Weights of a small transformer language model.
Size: width 256, MLP 704 GeGLU, vocabulary 8192.
Architecture: rotary positions, no biases in attention or MLP, capped logits.
Training: 214M tokens, 6519 steps.
Each number is 128 + 32 x the weight over its row's rms, rounded and kept within 0 to 255. Layers, rows and columns count from 0. Numbers have three digits each. The size before them is the row's rms in percent of the matrix's.

# layer 9 MLP gate, 704x256, rms 0.0896, rows 283-693, columns 0-31
098:126127111164170143137118136061132153172094124148100102079146123115179064063173110110110144121069
105:075112079134123048123163121119145100090166098144138130198161111116163103081142090102115105099100
097:087152162112171055085141143178142099054127150095142159184169094128150124129121157154148150168111
087:085137164124107077092133138149169102161124158128114132102085081072099137094101185160104163072136
102:138166106159086099104078070103112133140107070132113129170085145075156105129186111139114163146118
100:111088113182111093206161122104116168143142104173072126088115125101102141085147127123132158115105
097:159151127110100093191131135029125078078061093157160103174136203152122118107119123161118149153146
097:180106085129164146113132106111070158125080136118081162141208141075137146159142107103112117109129
098:127124133132078155166084103122131151204119102155105143142119074150135150132130109111143083082116
103:083130157102148143119065119103100153134087056135078055114162136150093127184138136172143123185154
106:097140090095125178141164069095077141086163086177151094102144118095069155128133118071135090160173
106:111174119132096122159139124100111171140136106099222084122157134139143169070116172135160135118122
104:125100133144113126149158098074166163107117112104179142178150101167104116098105123094182099089158
098:120161132149113160146075121138156131140125127060129138158148043132139113151156168094123178112110
100:137066102080051091127111112114119133113155135145115136107107165177151093092109125053127101128195
099:178078092147165142115127147090083149097121119069126077082100155080060149122154096149122121082187
102:121089111101105084179163183111158087192101126124125131085116099094123111157111114153186163102130
102:131138097133098103165122152131151113084089065180094088099157148153135111098149107122114146105138
099:171106111107142106051133075128169172162123098104088161092156101169130109075046094199091104136084
099:192136147147142154124079067132110102140125133186133099137107165122109056119110144083104134143143
100:128111074179114143122146133105148124146112122092159116069140088171106079190128111140056081104159
101:100154151127129154123147142090149088167156162133112109191108140160134112106142197117074108127110
097:138122164127161113107101085142091167163149095132104085100127169071114103126153156119080115132166
098:119177108184107106168162126180151143173150170168174173132128158139132087196125142130143142161114
102:099105163108183108123125111130104206125119088134211086139153141119136153116119184083112186087113
109:088117142185128099096099149153165124205132132122123176139174127110130122111148102111085111085085
099:077117140096082122201089146145116122133121157115090076138113102083108166064020158141166055131120
102:102154101071152151085167147181110131137152081157089126071190122093106104164142196141113100183126
100:114078103129105171161126107097189117083093069116153147175123102103129170191157147122132122070129
100:165141139144153127164144119234127101102132139119101141052115094105097188118154168110118067139099
097:143096145208102080119102084122127099128114099106169165111182117171184134131135111083106123152096
099:091157147175105174143123101074103161115114085159120137119131149126157112186175118107103064136100
100:120166142160122103092098133120122085128122052172122119108089083159092144154168067145141172119119
107:116180149166145115114162092148110132065144150141116119105140151170094122142130090088134200157149
095:209112147123121124175098096114123110152232092127119127109145125177113097167212169115157062098148
098:145099111158128178050135152193132121118085117097109159075133184104121147106148116052108174182102
104:147116100137179052129188111156132137119121136086143160090141089139131156215143202144083183182139
101:126115149137150122161181057101147120098157132185181091100133105132158200134170113156092134122140
102:138162187079105102162115092111108162086135123094150137076141099142144133113131125137132173147133
103:084083061138135160130167113136152121120144147140192138163152163132149094154143139138095093113066
086:119117103141133090181122013116086115182100075156196099132145073154120088094159127101150139129199
099:137078130162091089142185090082104144130094127139114103121141121179130104150232089214062146123111
104:174139085154109090125106139108135128133113171157137152174121157098123100165130078182052104076132
096:177114115185118083057110129113157097143122141132128125068081110159119139143160140146108117187028
100:098143105100072115095124157127151139125126084126114097161126095121157167164136180147149081116148
098:166147175079091078144134046163144155206133147068124106106116098073114116109126110137112137154077
108:124143096127193139108104048101137155145209186146163117120094143099029149134171113107148136152136
101:117117069130138187120196162151100127137131130160133160080130145170129104139131159159173090138091
104:143099118133077070168180108154111080133113171110171119116116087122087143103117117153165153116072
097:091150083112126101153077137102099133099121125129125076163166132129140086077118114136153126103161
108:105117099154130094164092108188033181147046114096108096135188149107141090100164167122172127131155
099:206112119151116127123108113192106149106169094156122162176114107124139157140137179156118121196168
100:085118215133152117161123124100115204116094118092183117102117151114077110122128111155094133144172
102:156098108189127128153182158145118122108142123129208122092162148137111117116146140101181121175086
094:104113165156089089087157131045102078145150150107172159132082190074119100156192173106084150158119
098:126097106114152131112100151152055127114131125134169110125140118094115121152090131172155129187097
110:141132127099153180138141144116143085191137088117132060135070130134110099138147155093125189142088
103:116125134136187140136135105079110124127168120165093095110104169092106134161080149187125133147071
097:148148195104129084050123141212090161123069144112104120082094109162119104195116109140107101152115
101:138091132161118182163088101143129128100208124122136146118141191107100124115115143108197112156189
096:134119143160199170163045122196092152135192118136152119185084157150082156155063135125223071117151
099:138121112079115134108140135132094130102100124170148127139104109113125076150135132112134079107139
098:176091139135167184147111122150111119103106132061173138135117106093093139063149083109137151133088
099:129151083170103100099130134167115103107151088121170199160143138069059160149151129156124143157139
099:135132095103196102105134155094082103086143119123135194096161091134082125086161211180128184131134
102:091142105116084097135062099167114139195100138156132135084125099160110119120106205114179155156133
100:073140069115121110091086133153075064111168138130111112164125102149049107071090123098128133176112
096:149155089110107095146104082147125112070094153075145116182107167165119121130076082130056189143138
101:116150128090134150111089064177157137144115177085124137077149103047147135080126167113124138073105
105:187087160088118123090098105223151143148144112119113099115141114108198145130113114098100154183127
102:106110047122089122123222123129177118143107160147166145092134090086120110100178110131149117084136
099:105135132119105115185123125147165070119188147130131089106148118123176113121169113136117131101138
104:094104156143160119118085109136107150153155131171159131161157137118093160131116135138125096123073
106:126173109157136153127160110127164167185152139151105154146171126146131101132084094136104127128132
100:113136139134122108104193107119176171071134171078104189152168147105139103124161127129156115062134
097:138099122064146160082111146077084181120059102100096070199104100118157050113152112161137148105134
106:135072137151137117101085161077119146082143152150098132150123163153144087164151142155156144142110
096:114110123080112147108110146150110107127159113120121109074115122099097127097158147103147142123104
093:116132116138135101102105125105148142086136194087138144138107087129156106175108092104139149171034
106:064063120112143161146176170096172116144111139161106165121142167147083136140102133094191101119195
102:150119146092112130100173166034125107113127102131134131158177150159152159122114134196117132123119
104:099134111143178078051107123165112152101073096155139148093105106141056089134161110094143081095159
099:126060094100143106074118119150124160169134121049182070160094163121119109146113173154115166091145
102:081144152172163089128125088150063123073067118175138104161129092146111098151141131116101101144104
097:196090099142157190153106200090173111090135170122158156107192102138136087133171168189161125087162
102:161136106062150131159114145097134119094117140171166157149160108071125112095120091121056141172151
101:119156078148088161171147109082131105111108143070168119119177146112130150140146136130074102139103
100:095079081097082154075109166104121161157139163124167152180144094160146111135130187136125113136089
122:124131041157123135154132099133174126087121156184119138120105150073127185132125098140137120068105
096:165137085135152173142138132118128108072119184075108132133171107138084150143175113102193170230108
102:145173172082121147150088110103094077091079145121070145161141116132102194157111089075188111084170
102:074175126127136194149170047135112156160149095131139095119204132185166054129110148176155119118128
097:101174102168103144169110103106116126111133100122112136123127174145113120101076120113136160117114
109:076146148136059154119223145128130090144150143108153110122153159125151127167191169090129173113151
101:207143143088125138116077057121126113144130151184108092147143070170103075117113164094105125106111
099:168066068095135128093142076154073114131138142124112065138130118176105095134139000126103126184123
097:125103172158138128147091134145120123126082172120155104086113184187118160141091108107142077139119
105:128104141142073096131121097140102100158112116119083201090164132129114134107196105169099180123157
093:082116115167086174131123082102148168139167149101193130086094156148088167099172152150149097137094
097:127129159140112155155126114138132118098165145161132119118156115135117106122166170095121122149164
099:135117090137113129097081133174147097142110110165129105095139020152096101143138138178124112138194
098:147063095092164097106123101129071120127100209159103102166155156127136103127139098146135114087148
111:107195080080144216099138123093089072119183175135191075096203091171152132155090161088161129133171
102:112113100140150100105117098167118113123128122165121106086111123111153108093065126122140117142103
100:049164131190171137161137114136117124121133133162108144165074087119174111128193138118192127080113
099:161123176111144107125109163105162068154130166127099073138191114106128119118109097128130122148075
103:155151132128165111155112110112073109117174085110131113148162067141091096067164068139134133122125
101:138141137132135120141107092112175143174207104059116125126188164150145162098154147112122096096167
101:143141147112137146108148098145124105091119087071133039192191129119119088096166082161096135075193
106:125146143138123134182215142181075134107125138109170174095127104151183087139074104156212078175113
102:172090138139081069128112158086055125143184104149139154114097055184142089122121119123085116140126
099:177127148099104120123161104193165133136099168202130103113084128173112118164123129136100081136130
099:123117124086135164134112153147166123123137055095148121179125098149127109060106107125129152131085
097:147096113096086095127109116211110075125143092086105172139088108064129133102121095146079108117138
098:160113146098099174104130095106153141172166141116126148139165109161084164137199153083148200162182
096:074117106115198099155118137167144121121097120086178168121152133182141113086193143127154124154042
097:154186128140103109137113086111144153134166187139123109177102157080052178144156142115150132129129
107:110098142125178113119118136153190100083037105149168160138114100112169115125093083128178129122129
098:135142119155182151102115117086142121148156053147174085128101088137164109086144175122081130135040
097:153194155109072059157127074085108146133159113121103102148114097174131143089125100167161128140174
098:130189121117072113146093128120105192139077109112112191134150128123089188156142129104097085144105
102:152157099052136139180134107075163110109163159144069142133119201112185092168121187158117104091188
104:140150092098138101139150081163098113174089130055126096172146100070152102141206120152113148077127
099:162145137182162126176136184092107151059178076153097135094225110108140059172152112153165137108128
102:170169139116118153078089132080069197082180137171112157135198158106148078117199140182145144147156
101:098103103145128124128166113175118116140122164156145100149096145132155197227122162088111190135200
091:176111138098084101117120173070105069120141135161163132142155132075123118112164137138115135115163
102:022143085098127169113110158062127139126142087093087133134073073112124204079208133121106189108167
095:144125104133160121157100122094143107096110130114206166131169159130093093122116165127127167096145
095:149170098116121083099113167125115112166069128104143140169126132116095068146143166141096145138158
099:080099170083111128124099151126110159081105063105159133155127079091103098099162141174136234117153
096:170107127081140114044078131111148124090140149108088124104132087105140104080133145137155113099112
099:185107152129073073184165148102065075060125137119182088109099133137057105126108094151128046098126
103:094094166174102138148159067122152134135129116124134095124164078189082120114127082103159120117148
110:111143080111079096151132147131127121115161122130146151076116138156111124110060097117104138112113
098:124139138073169114174144152116115111162120161091112146106087135143183084132155116129189099140092
105:114137140122084140138103131116134092171149050125156113185131135126135083173120094233124077100149
099:155131041122159134175146079108090119104147123180078085120161059110152098103139150064147119101150
099:122184138136138137156150169132126114156135103124106103166102099151213133171158117149094090089121
103:127174187148083088131170121141089121162142120144159028127150083167173138133133137193165019206117
096:115143082135207146156107144140114134166167102158180122100150177155118160108124101119082155152168
094:107086157133123166105177119216106165187186133168120117090143146115096068081112096191171114127125
099:143083132177114165158170126115125155112097146132128142099115164110108019129172136069116179118189
101:123145134186137134114146163081103110153086116132120113125147107097185142110165119126128158085119
104:133180154131134083096198126174165171094107073124129106161137075122128149109142144145166112136104
100:190126085128095165137119085144115146140134174152065151090103117135148137135165164075182110108117
098:116128160124110173139111146109131147143133106131104154078192163167173115120116151154154111150089
094:176164129147104085177076147162140133135123108102186171135057059131101118130128052166126088123082
105:097114111142163145152077116116097081136099150163098078184104107124106114091140140144113123166071
101:093101096149181152099110126147079142120180095122142179134120099154097106163152094051057141141114
102:074169130109098174171192115105153178078117115088101114082072122150105181170131109096130094117131
104:139114133139105135080145097136166223109183130063126152166119112102116123091158092110126181127112
098:107081112107126159149111137119100141170176148137112169097096137158129065034051118101152151130141
103:146124074112104146155158207117109134144103107116126088079129120102154136091160164089131135139093
090:170122145177085133183087127114146081087137100114120070165121153100140114137124113078134166119154
102:130143122081125202151129172134164111096188064097139138142125109136100117104162068142103167141126
098:167163126176158149124076161173067108124142083179134112072072117101086113125163069138084094162113
104:076170072110079175151158142165161114109175167153105167080186055120101086185171125100153121135147
108:100152148127114121152082141112089100112133098165164116113144063149028126178104166158097084189180
103:097133103146133070128106192099129148096151157138149147148101113159121139093107163152109121130114
101:095124126136138112125135109129084092087105073150144122101107161092144097135162157130089120080171
104:106147110123148144079171135098151118144072131181099166172140136165174059126101195068082114111122
099:129125142150170074081181086122093133164091101106136149142141151065200168105138105115163140082165
102:121173109124109148137120202111121146076124104155202130113118114136088134143230105158087152165171
107:166111140109168109107100118115158137130138177216127133148090110171106124082101081117108110094115
102:097162116106149142129104125069155128147155197161167128137126184097163148157075157135107101154109
094:090092158069097150118148183110039112136187046111137123140087150176101113117145151136168138138158
104:081144123111097162086123120132110078202125120156124137116185067102124091123109075152136094109122
101:104092095146126134145204140076065143148125142085138096176124126117129144082098126150183112159111
097:133169117122116137089167130157111149128117111131112139065126134154103184081163117094130097067109
098:136100126153112094089183121066159135145100075175139148114126115139117101072129140160086061117089
098:143083126155182181127078071198092193184104162108165136105138121090078081183083091112133127104156
096:104208049107091100166112190105161101069120127183100152142132143099119143134114113171163114103175
100:068126075110147116191205121171125118230121120143090156115128118161141174069108155134128170139144
099:111188121096099070113137112076102167116162116155138110089105137097155251168118140119092149085112
100:161159194089102139195108119103134185148125121161144126193159074161173109122121128143118137106170
100:197158156125124124195130095148146163131182156154133121150080129174084134126141039052158104077097
100:075154162097157188085097135165098137176120100116132043058106139163081176188143089146152219092086
100:125140139094133128133122177156135119181167159117158126148157097113109122052156093174129171061165
103:144187096120139102087100109111151098113096145147173134099134109091105159152170119085109164119104
105:116132074133122125114191144121118212156124100160110115144111140130122161081138141133211095106111
098:108161074103134090124151160141194130206186112098116175168160060148186117160120150170130089140065
099:153117114148103092102158071143128084082128148131142136157145122149100077116138121141126150139091
097:119131189158134124129164149123037138193139118148126153112136140138108071124148154115142130163083
101:131106086142092077106145186103114138155154086138047182155130115097136133129146104174120128101100
100:128182127211156127159078060105103121144115133200140114192160170158150140111146142102096118093122
097:075106126125078144143178086150156116100122094110134119120138162126130140116101148127154160114114
103:152140095167120133214112137130147101113138147104149121143125075122111095104126121157121127126053
097:133090144110202119118131098106055117160088169118125163106155132105130080145197137158159114086155
100:094102094126173116079050090194138126098104074173151168094152103081155108101174130084169130158120
101:105139145108100109104162152132079142124072100103106140089136114180152090146121077074160124125157
098:115114186134163130153065087203151086112181147089162076083135118131116136124164094144059127146160
099:093114148170177179116133126122061122125113110100089098122065071213126183139107135142119144148173
108:161141132077159173155182118050129129119090128084107201172150112140103120118092134152163094174151
097:130097146139083146123070111132153134131120142148153105100076124086139143109139151126209116162132
106:099070101103158127195102061106132177144154092120206074163118111147084134101145114095080136068166
100:170161109107145061114097123112066128142073147111134081176155101149119104166130065150113100117105
100:122132132053135122127099083142124130113176181062089092160161122105079157131169103096067119118091
096:156138147129077111121093093128100162101147156124096143122155140077078170194141106119124130139129
100:106092161175164100126053124105117129171085155128121139104086064113143128118115083107129052100134
097:126073105141035169117164132114118063138073097148125103195152123162154102116087061118169132127106
110:100160111119190128100119100159143121127192151106046126077198090116164099177115169141143159171103
092:150099058156155043155140134112132146098098131175126120143154130081144181148075103169115079148113
102:134125162128143128113131168172099090070126131151155164108116119118080082122246129213098076161153
098:040109082163098111113121113126136102120093143121089149128172088126143164120137138129127108136128
105:139145116116132177149098105058131097158125146120145094096161112128142178130074158195106072145141
100:187106093211146093179078153152125128153118109104116092067076118127149094173128146158141187108128
101:134103086128107151117117079211105119169167216140128106091120156106108082099124161092092132197135
104:154087129176176138123171092130133143107182116152175128143126114079083126118114150105173137123113
100:102128134192100054165180098140108154118084184123160138102164072167141133156115137119100172143155
098:120170100101133122112143171193123187133099146165134056128101182102131127155163128081132064108095
095:094150100137094074124134146174092095127115109138119120085118118123105150147142064133099193181116
098:121146117117150128081078110075121112140076124162144177075127104115118089172134197149118121153138
100:116149132110108096148147106088083085142171137121121129125133183102138140091192116158159184109103
100:181094172097106066124173055190057149112113078148105153140109112076125134186133143169195113137081
098:111164083134124142131112122139154172082152153152211096140112106100112134103074111128176113087174
097:145107099164103128111144154099095126178105089182129138173133110123131111153156154091150154138170
097:148184024114130069118182121121147142186117128156119049125088173103135090100095151186129158025117
099:086140148111088114126105083121124064113155120106126123131091126119162073093147128163121095129120
104:083217126109171099124194137112161143113167108150148106144177109213145150090142092135125105147073
100:116150171145115150097096075143149173107150123134132124130077143173107101089106138131133113091091
103:097084155087171105099182155113083150133132147089225101122124094135102138156198108107084094156149
102:144127190168083164130174093179121130132189156133086110176174116120139104132098127120139082169140
104:171139117093120086110139183129084137105112140152110186136083088121125105163139099163136186115178
097:067090155127080168085122082147159091115156079176170105128084102121145117125084135128143121150135
100:131125068144140150128120106083141174133161118190158132132170130127116096091179133156158148130147
101:121138111154125169108165210179181169123123131108132172108138090136137138158147139129138114145112
103:099119114102136091149174162120171093125120120210119156132080139081145111125081070160160105165081
108:107131120133176119191103127078099101134129135080120120140085105173178092105091160167099069138077
097:158168177129124153134093150102158174128051127110147152153132122133133123143120153167116140174120
103:088140136137125194109082091119153152109078101149144139141153128141074131146150214094096111142080
090:070152079148143176134146106085147157106162174119102095152083121116155023140144116112162135171171
094:081090039174115159135142089138124123107142089105134100183118118112225111126076139122142122140153
094:097087084113132138104120174122130088076151083124078132154137151120112087115145094092146180183115
105:085101146074132133120096126207144082122152128165142082152170063083114083095144115167143133124157
100:125119099140138155159144131125124180149115149101135186103179125160151132092149153091123169195160
094:087060099080191100120214081066085117171141128157090123100117110101136111140118152127126147148102
095:088134145123117101137119117136098106141108125129111173190115148137108172110130100165150059118056
104:178162168104093062145182108115180137105172129076128149058160124091127167057107109092191133148076
104:075106187098108122150111124128091150102099062061104107117095119153143096153164154095163196167120
097:172128103131096125123172152146153176157145066121159139148117130113075097143179140130060163125096
102:165189165116095156140096123062128136107107105126126155176142137083056129058131106139169127175142
100:121150172126135107153104096084106142143125084123155149049110157173050154069159090052172135157112
094:088145114117113101112093092122119132100148132065164135132165046122123149123107086116167053114101
096:069199053154134135095105101131120111113102150175140099107133162119148121157110123110108116084169
102:082101077160108118102177096105129134165156135112090107106050143130161109107151136079224097174127
106:140158084121196189083122152124095119125139126139114103139172125181128085150152097052203092162102
093:143142159119141068040145081079107115157077159112180075153190137062133093108154168131155118134113
102:081140087157093104181103123122105188084151098143162145126083133112078067150159121053107139173201
093:148104098153158122112130172097131109177120115187190108156106151144128097150167160156123118095180
104:116172148084139116165121186126074090080132080130119111142147146133127128136109135139115166072091
098:130114089084076146088146134178110099158236115089166142083122123190154077141134117150186097133127
096:103140114149058132092114135138134128109061092160110169113139106134116087127075091095173154156119
100:103120156206122127130151144144079121132129150129157117162100092122087133180116165157100097205096
103:134090158134131086124142149150073159148074131093124126104066124136153145127129099152148228151079
105:053144102130147188167198123177146172139137105072122158113152092104125166124133134159137164090111
099:103201142076085085099143167142136126136136171101134146153152113132170079133168185146101094162103
100:138116174137138077164142088101143112147138111199187091092127135103033154098078112143134131140127
099:121158127097140074111129069115147102101124152154151155049144078170145086121097171136167162088141
107:115115161182105168146118100112080121142166150146168133127145134129180104096042059123088101121123
096:141118153112153146127076095079148089089110147093112154100086157183176102113089088115113132142063
096:168145065149120156088176103108141119146120141086125167099126110108130148154163105154155155055161
103:129148147139111156121133113116089164112121140089120162100090106095098116137149060084173105128108
099:096140170138145156150138137092093142099172126155183181130041146113204152135183149105141130090106
106:128140181135082091111056096133104111173126102097152073115100123131121088103146146110157142088153
097:066127096109076116128106106136106155090156096187150098104085153111140094125187101124142131158106
096:125191173148111110140129133137081114105130131141130126131165135117048167108133130088103104153128
100:136113174103138109144110144124149132137113176171158113093126135132052141105100116097142192134103
089:166146117104189118064140170098131105129159119063091159109139146126162119134103105126158141164100
102:137053045107103104129117115093092134130164115075229094147155119137104157151171040131129151102085
104:134107083104063123077092074092077069102125160106149163094166068135104123145178197202099171076130
105:136081104098145136131158119049125125103138159123134155085208152142179116089177111172102110047092
100:112114124172136076127139177128115172119117100095130076162077127141122111152121098116199091129159
106:181142090110109109081116114101118111128080069181118159075183132211136124136117145137084129168133
098:145157151119065121112153175108089128110099081139154156140147117188155131076093075153137141152109
107:085152144103117111103127135139137113145115191137201043171182188093116157127150143133060184091127
103:134122079061144165085161092159119129152161125097115091146114178127142135187166109143158112105137
104:121176159118149120083116123108149123136063077154113166073104115141170144155119167184100172131136
090:156157076148137088073134076115151107142055073196157068168165028152139145165178107141100127098106
103:110101107089175166136122151077119099115137147129062130144129130116094102147134096128099107104175
099:122159155135189136121131148099104127157107122102098133040167134144104123086136180114127122075088
101:186163063115059112155167115124090183097105057085137120108188120107064124138160125147141061129158
095:137149094079116145139110064106098162161122059066210131173135163140148191143136124126128155156116
103:201108134107084097061089159127112095130154181156176123160163062121146150105107166122135145141127
098:099152129178106146070182167082141143125147130133174163132092161114147180084081135136075174137127
101:091079060177138137106112135163148112137188127118123113107079129159204086119152058105110092106141
098:078139157149097136104107118101184132099121100131106111105086116162194089116092124077089130113111
100:125128120136124128168100165111160120095167115125127121111139112161173156130170124168133140192112
104:138104176058127121155170103103098105194148134159134142089133142189175103122139127169133150078077
104:124132118082186127054130156119120122135088156142091126161079127143099085129136152126140132104100
096:073108122110218099166142154108102106144102075071081114150156147115183171066145167163139168113123
109:120062138111152142115128130100101146114131115096107097121128085139112127094156151110143156095096
097:106134079143101129123135111105108180110124058103105181095141099140113101125199099051078098119056
101:135151119167141086160117136161116096131131089085127106114114160182107165139125098159214182061138
104:092068109148115150166136130153094091106167082098126116099152086099144152087076165176244149122142
104:110143128081121139149129184125082105077190129149145098094100121121044134122127091144139126163161
097:133136134119114171094121146146067136098212144137098159125160112169128112153136205135126155107188
096:161072129180084146138128173148093068095113115200164084186084182122069204194099153136147133131081
101:083129116099085132124100144140145104123110113132153180163135095138084137141173159103103113097126
104:140135135200045157157150152127063174106126087123118109169162144063118089137089094070120110125092
091:054098066200063165099113142119174082128152095095076125141174148096173158128180189127112110154071
099:114143094171105090146095075134130131140163140101109165189086118149097098089097184138113111140121
099:191120104098177121116135127131114122111118142099071136111144194124131123105167179144157185190093
096:072179170123093156156174145110130142168125037103098110130150135127149127114144103129111124176169
099:132140143114137124093090065122137132119168099135097108191103112172143165176141115151083129141152
098:198151167137173133126123116134132163144180124139117134138079105133108122070081103089120105094160
099:161147137047115099125139155051170114128110144120092126184164124140150102146085128112152116168108
098:106090134072147101120078093107139103126155093091120102136153050128107118149162109126133130134117
100:150119137137178135125143132101117154159087118078132126136164051183110149090113131140117109096094
104:168161134194163093108143081117110175118162131094229157119057153130166137131093104151149163126159
098:128098089058126154038071110114105122111129180116184114120113140170157149104166138099111141155164
098:134085133134140094119166109087133122122097130096156129107155148118140128157101108140182138147095
098:140134143108183153174137102149126135129069134095172064113116141088140179153130146065119130096124
102:113113105140096171109181089123055104134138134184148107118111140122140095167177137148153125200130
103:071157137163107111152111134086128136154181080130131085180169154094139093116133172153141157081128
098:160111172181143177105156151196128137122165122118125087077138128109142105133135133141146126139101
098:104101128104156131078142139076107129142111147201111063153078156156108189112142132162094151150161
101:175141142113156073095128078130156155157087103150201159156072085083104139160139112108098119144087
096:100095106106118108140126119121175159193129172113135103079092064110160117156176113106094111124146
096:072154083115111111163078163145143097183157104224074112114196149148080099206161117111100116100116
101:108090111072179192083150087122167122116158120086112171103161151147101110111126163145140127150106
097:149092141142130144145089073093161144096122177159181096095098174101134140125120099148177095081132
094:160156106165067181146173131140139136185175154188167091175105143185146125155120109146096161181080
105:099039144078107116193098139092142136177232151093133121135110108168163120080123112130116092134169
099:087110095140158111090104158035148093112110151099173102140143123138169148172122131107134151172086
105:123159131111143157113115151123100167142125128081074159086135104122126162086129140161162121113132
103:162079142139159183115125095069156117146142124145198125086173144139178160174086130079092124135094
089:133164106120127095069121150059146191119139131139151073135156138157153155135104128167168113112215
098:134113105130167131093119156114137123125084092139108183108088073088054104111202086158175161105113
097:118127113123112127199133132140139141146119106163128086174103136066122144137106197165129115144103
103:093150102113028130169144107109119113086128089147159111094123156135125111155149142084069101166176
102:135148134117100130122193186156136123176109147122129089150046124134111093101142177152134090100114
102:063168129198179138164170102030163124168153125144156133155149107116052137156137153094108074098145
097:122114084153106129156056137152113111159148179198122164113125160135106065081128148135138098179077
106:117082106148140157136146104106105100101132063029118144120144151144159122110169111118116141177142
097:174149112078146110100147150154099128119175138119097088106160078173172151105097101083200146123155
100:140134074116095110128127134123110133052125102200063061128121154119114137078120118131103153128149
098:140196144152203112098110100120078056189094121092156117135180115130050085158123135126139147127126
096:107193098088112132100108141133150131151095147146117155185121096126081117108121161146144137148174
103:122081128094161111120133136156139159174095185135147137069083121142126203126131127137123129091200
104:126116122140098154137142122072076127160147100136135109052155143137131115173069122119133071128144
096:124106164125154160088159107103104160180144146113140140133084065163189127105205132105191147101122
102:129105052067141136122179113163133082165155152081076161128162124143133098099098138148129104041103
106:151146115085128171098150138090133154092066154191130133121122118153141147123099149148184201148089
095:117135129107135176090142139153077073116130169200169105105153081161133090151168129160181102120154
099:094120131137109169118121095079082124157122128117132143163112087140213099115114120115109095088067
094:147087031120144100149054158118094174160150109060104122052121128147159088140194125116152122215073
098:148079083071157131139171076147129092120180177139143159119175162126159162110212096111092202118088
102:175115134100209121129136145071151091158116145116082040087112111166138151119091068140090106150138
093:175156150180177130104146103119099177145053159127115087125120190152092179123032117111114139121149
106:138164179126150144116181197080147131099107094105124166083099082157168176184178156118174161178133
096:098119137120154119057150170148148160117144152099106151117074200123167192141120100116098113142148
097:154129100103141134120110129172169147152186144126095107130156140151111206099110131117134096111108
094:076100095131096155127127125118178060148185054158160112140130088111090106130163112157126084106100
101:155158118116125178152138126074130063136098095152115114172107126136171122140094103097156153063115
101:075161141128076096186100156132148160108150155151130134115125049174125067104208062172136117063145
105:171104107166161134082110158097089137142155191103156116110109101171153093087178130104128133137118
095:175136011126125103058121133119136128098105146172116128155150111128157148113167121154138141068134
102:123183156181079132120126087130082175176126131108138114131185093095089149169179101120139118102115
102:114085098117053143107121111067140096096134109098193111150083131115109108140172180103120101108139
098:147080124089097085188082118128087113144140146213123132106162129104126129095073134134164079106108
099:207103113209178181122144034152145205155121147160099090155140115139111149134147120087153108170139
096:149143141146111129091139091109121087074092116110139113170144106129180129225110082148158133072151
093:120112123088139154205145162121095134133077119046144097167117107132148150118136077092176076117143
104:065125108175174141148177122056128103112146226116138143234088126150127134068163136129157134109193
104:115124067118134089130129107116129110110130135087114170131153170136104049178113102120140135103095
102:073117127116132143147111146106132091117102111123177147115126081112201188128139128130178189139132
100:108065154128128137077157103111097093110111138123126117148087140099097075091230104124134093126131
101:111175142152136119144136114086107167109153100113192150153099137085126057146118077172145108101146
095:190113147112081132118189095145103135093082145140148064137195128173072079212178079165153126144116
103:094148112203159152126149110100130144128119112076152157175134062129152158108110038100154109118098
084:092088141108102090105076136137107070206150123148095055101158148117150103163142128139143099139126
096:155083152126130104213067169127147120090115086150128190124179140178095122144133129094081175193169
098:133168152149129160055147104100117144129176136131166141191142150131169123139133081131235141075144
091:101167106127115169126166126107109127062144113123157121187154126070102100115193114223124156144147
091:164160097158089113127173184114154144069092115111094175151167073147131148153149175065116146149078
107:060157203139076132143144083150123104085126107124108101083126091140136088125137144126135154151085
104:189152107081114160149119129167124137156156152139128205124168112102096071112104098071130142158117
100:125071104156121100098111116053171068174155126124135126096089136102155149109160100120159144155212
101:087122117153135103167119143069120071118113136157132152164132148106135114138111110072114130161097
103:179142026139151131147164112117135218136150134076178145129129089124176081153109144048184117148079
097:135090140096141149138112135075164133142107148115136138103144125159153128111166106096086094173128
099:121157073142163139183120150149145153127172109155143111156168080135097199072088149094114146125142
103:131080098206167109157141079146154177174152135092159151130123129104160119093049166095105103093139
106:096128053083104153116158127078132136077155093128191141128113108114083150155078183142110077135080
095:095118118148163206109082113128093140156159138149167139129114151127110096162132127106160150144153
102:105110135118152149130139071110122135151175158188125152159100135147115132146104090138080149149147
098:122139095140128133105114156158081130101120140090149135100084138112150037164133130172136139127095
100:101081117105159044166084147090072174084162144170093148081112080141093119054132111143136150077153
102:183145081128136139131103116137087126123141126102154132149168154143140138142147151132109123122141
100:104208133126106115144131123143139145137123115141118103147145133151111124103144136171160130132108
099:072155113189100065132142140156063148106140103122082144129056172216099139102168174097086144107139
102:137167067120075102129090096173177200112169135094129104144108145158115112082156112115131105160136
108:097139097162085148191145130180154127112108118096146152033106108114070204139177102141194120137135
098:151143137122139107104127165072077143082079077063108083105116095176109135144149124139079156127131
098:153147123095173093159177194142128144092167143109151087200187106097117114116124096183110105133124
104:153059144107195153115081084114129180137116058130119090169137104085111172166112155110076145142109
107:112063060102126115106199141178101171145086133185190107118088155166104140195101197157089156160157
103:137091116076139094172157146200123107088152133181119120108115092115127118109084112178106059151120
101:165132081162139078112154164179179126155130202150083135177104110100080135134123117118221161159144
101:133226096120141149137158112142079128093157150148141144160148058090113170130139172133175177125136
105:099143124104101122090101091136139129134109104122106171145095138108129151109135127146115135114137
101:098128119152122154136114163080085083183090139137090126119063166092082136187141115121126112144126
101:120093121142008157150120140178113127138119113116187081117144199169100123122177063157140143139115
104:099120137137218128136178155137127162132117136125146108145133130176081167128146034090144102181156
103:110089126093154186092136139130098073152128144202107108041130142130129186086154055147118143142136
101:170064099130186137114130157155091089105181172120149113168158115094147100160101159122141139100123
100:076130094186122129166190124094118120177133134156120215126101080144131104131137104150098086095070
100:149114075089084130095143081169171155109158149170151146155118165135111107117174085138098087049098
099:139149084113121145126128122121105167087135122156109147188065120124119140113112108106095124090148
105:155176159137125117149168142138129115145132163157146173165119104140142118107075118148148191148083